Weights of a small transformer language model: attention and MLP in parallel.
Each number is 200 + 30 x the weight over its row's rms, rounded and kept within 0 to 999. Layers, rows and columns count from 0. The size before them is the row's rms in percent of the matrix's.

# down: layer 5 MLP down (transposed), 512x128, rms 0.187, rows 366-371, columns 0-127
# up: layer 5 MLP up, 512x128, rms 0.218, rows 367-371, columns 0-127
down366,109,173,196,200,185,140,198,170,199,258,183,169,210,291,240,224,226,237,176,202,125,153,216,169,175,177,259,192,205,224,204,153,203,237,232,179,191,238,174,189,179,166,184,191,215,225,226,151,201,167,197,197,181,175,213,148,153,198,197,165,177,157,172,185,200,210,240,179,233,210,188,171,182,188,214,241,156,233,206,178,160,199,127,182,224,191,201,226,206,174,182,165,188,224,223,219,158,201,173,203,203,161,220,201,213,213,211,218,185,149,198,205,172,261,171,194,174,151,214,211,261,150,190,237,224,182,251,215,156
up367,104,237,194,180,141,216,232,211,241,223,202,242,200,161,213,197,264,188,214,173,245,254,156,253,270,229,177,188,190,199,122,234,166,194,180,223,215,189,181,207,192,228,169,191,207,225,189,165,182,202,167,169,199,200,241,286,167,218,220,191,192,209,176,210,175,193,212,201,211,217,233,216,181,220,163,144,144,174,199,197,189,157,210,230,227,202,198,183,192,131,209,270,194,186,238,188,173,178,250,221,196,200,204,182,221,171,157,205,188,251,220,213,216,223,211,174,191,166,177,214,181,211,242,264,211,168,233,247,221
down367,131,190,204,186,222,200,152,182,255,177,167,183,196,196,215,223,205,193,215,192,137,196,225,247,147,233,213,153,220,226,177,184,129,177,246,228,170,208,232,129,230,203,193,178,187,217,190,255,247,201,191,241,195,187,216,233,183,247,244,225,135,213,162,210,230,239,250,198,127,222,240,173,186,177,218,177,124,242,176,223,155,207,226,169,192,212,229,186,258,161,258,174,174,196,183,247,200,166,212,221,226,216,214,203,197,180,233,210,188,223,171,237,185,235,193,218,182,203,168,197,218,220,219,222,180,183,181,200,191
up368,080,238,149,203,205,184,244,179,213,205,240,215,227,202,157,217,205,219,176,211,132,198,166,243,179,161,138,182,257,240,247,197,217,242,263,181,170,226,238,219,207,147,225,203,224,221,199,148,191,165,259,204,214,179,172,184,208,110,192,194,204,172,156,165,162,237,191,181,191,185,222,179,206,190,204,218,237,248,232,176,200,144,204,212,175,186,243,187,180,205,170,213,226,171,213,193,169,165,187,192,237,185,204,221,196,159,212,229,195,186,200,168,219,209,164,196,181,232,301,212,212,215,211,185,180,214,209,250,227
down368,097,154,268,203,201,234,132,176,181,211,156,189,174,196,249,204,226,173,194,200,252,180,191,176,225,240,241,218,173,198,159,217,189,179,219,211,221,176,150,197,219,249,149,220,186,177,187,247,179,185,162,202,189,265,239,186,200,239,159,222,236,253,217,208,254,188,228,246,202,230,210,231,192,241,179,210,190,189,209,195,209,247,230,162,250,236,159,257,226,193,214,178,173,238,171,225,254,199,180,188,162,230,244,162,226,231,215,188,207,231,213,237,206,195,268,201,238,189,198,176,223,203,156,194,229,209,224,166,207
up369,101,180,186,174,171,186,199,225,237,192,184,183,281,237,206,239,191,219,193,164,215,168,168,190,152,205,172,197,211,147,230,221,193,241,179,207,175,236,192,229,171,234,265,184,169,226,176,207,158,229,259,225,243,229,209,178,204,212,170,168,176,157,243,226,177,208,207,188,181,192,187,187,254,129,203,197,199,185,155,194,238,123,215,191,180,183,259,174,231,208,213,204,240,201,175,182,245,194,144,226,265,243,198,207,175,200,181,228,180,228,210,217,192,180,169,185,238,172,147,213,241,250,229,181,199,210,175,174,165
down369,102,239,207,239,230,202,190,156,200,233,197,203,158,209,171,240,239,191,167,247,180,225,214,196,180,192,209,161,169,218,210,210,238,217,187,217,251,154,208,133,232,188,237,172,189,219,142,199,194,194,191,196,240,191,253,201,233,232,186,168,216,250,233,215,188,168,161,259,191,216,201,254,212,148,195,178,143,165,229,139,251,241,195,209,189,177,206,181,259,132,197,224,167,203,235,156,187,218,250,183,184,180,237,208,176,236,226,182,234,198,177,174,217,175,195,196,194,140,155,205,167,186,201,206,159,219,217,182,151
up370,100,166,209,188,214,222,207,224,151,190,235,179,236,125,172,198,210,223,155,181,152,136,218,227,198,229,179,196,167,124,180,221,212,233,167,190,216,222,232,209,206,187,242,224,228,179,225,206,211,226,189,197,171,272,253,184,213,192,213,138,211,237,145,216,213,178,196,205,241,188,243,218,197,225,194,206,198,123,226,189,219,156,166,218,218,175,198,174,213,182,246,232,191,180,165,194,236,172,214,212,228,190,187,176,197,228,205,209,189,189,194,175,172,124,233,223,219,221,199,260,191,178,165,189,201,278,224,254,178
down370,098,187,201,257,197,185,300,215,196,202,175,227,247,214,187,156,212,170,210,220,227,225,192,156,244,225,267,185,231,256,194,181,207,180,228,224,140,226,129,181,204,209,211,172,165,194,186,172,199,187,212,265,227,179,197,195,222,230,169,197,169,198,221,214,209,238,198,203,164,214,114,205,172,202,184,210,207,193,143,203,188,207,233,214,179,234,176,245,178,192,145,192,200,194,198,170,212,184,193,196,234,211,227,239,163,164,232,183,194,243,195,229,233,246,225,177,174,199,229,225,237,241,202,194,182,172,136,149,235
up371,103,227,169,207,132,190,232,160,215,209,191,197,240,251,181,220,214,230,215,205,195,182,238,178,171,221,203,175,192,183,173,156,173,189,202,183,194,202,206,237,152,174,189,240,174,223,187,189,236,139,204,171,233,196,230,239,175,247,238,239,168,140,216,160,199,229,246,166,193,207,220,236,222,221,191,188,131,181,162,164,188,219,227,249,206,180,228,241,235,196,185,193,226,153,188,211,158,209,154,166,257,221,175,179,215,233,180,172,219,226,154,189,188,263,236,193,196,134,196,183,186,217,238,190,207,174,277,231,181
down371,109,237,217,196,218,191,191,191,195,214,163,212,248,205,176,254,162,266,226,193,220,190,190,217,196,209,156,219,192,151,191,217,146,245,222,215,199,189,197,269,225,188,251,200,156,184,212,184,202,198,255,179,232,127,192,219,165,260,188,188,189,215,203,209,230,207,224,218,203,167,253,190,134,218,215,197,258,192,182,241,207,185,199,277,216,203,216,181,263,213,216,177,192,189,204,216,199,211,236,178,202,207,197,290,224,234,231,197,198,204,127,235,161,205,209,222,199,179,201,200,187,212,252,185,201,212,273,196,170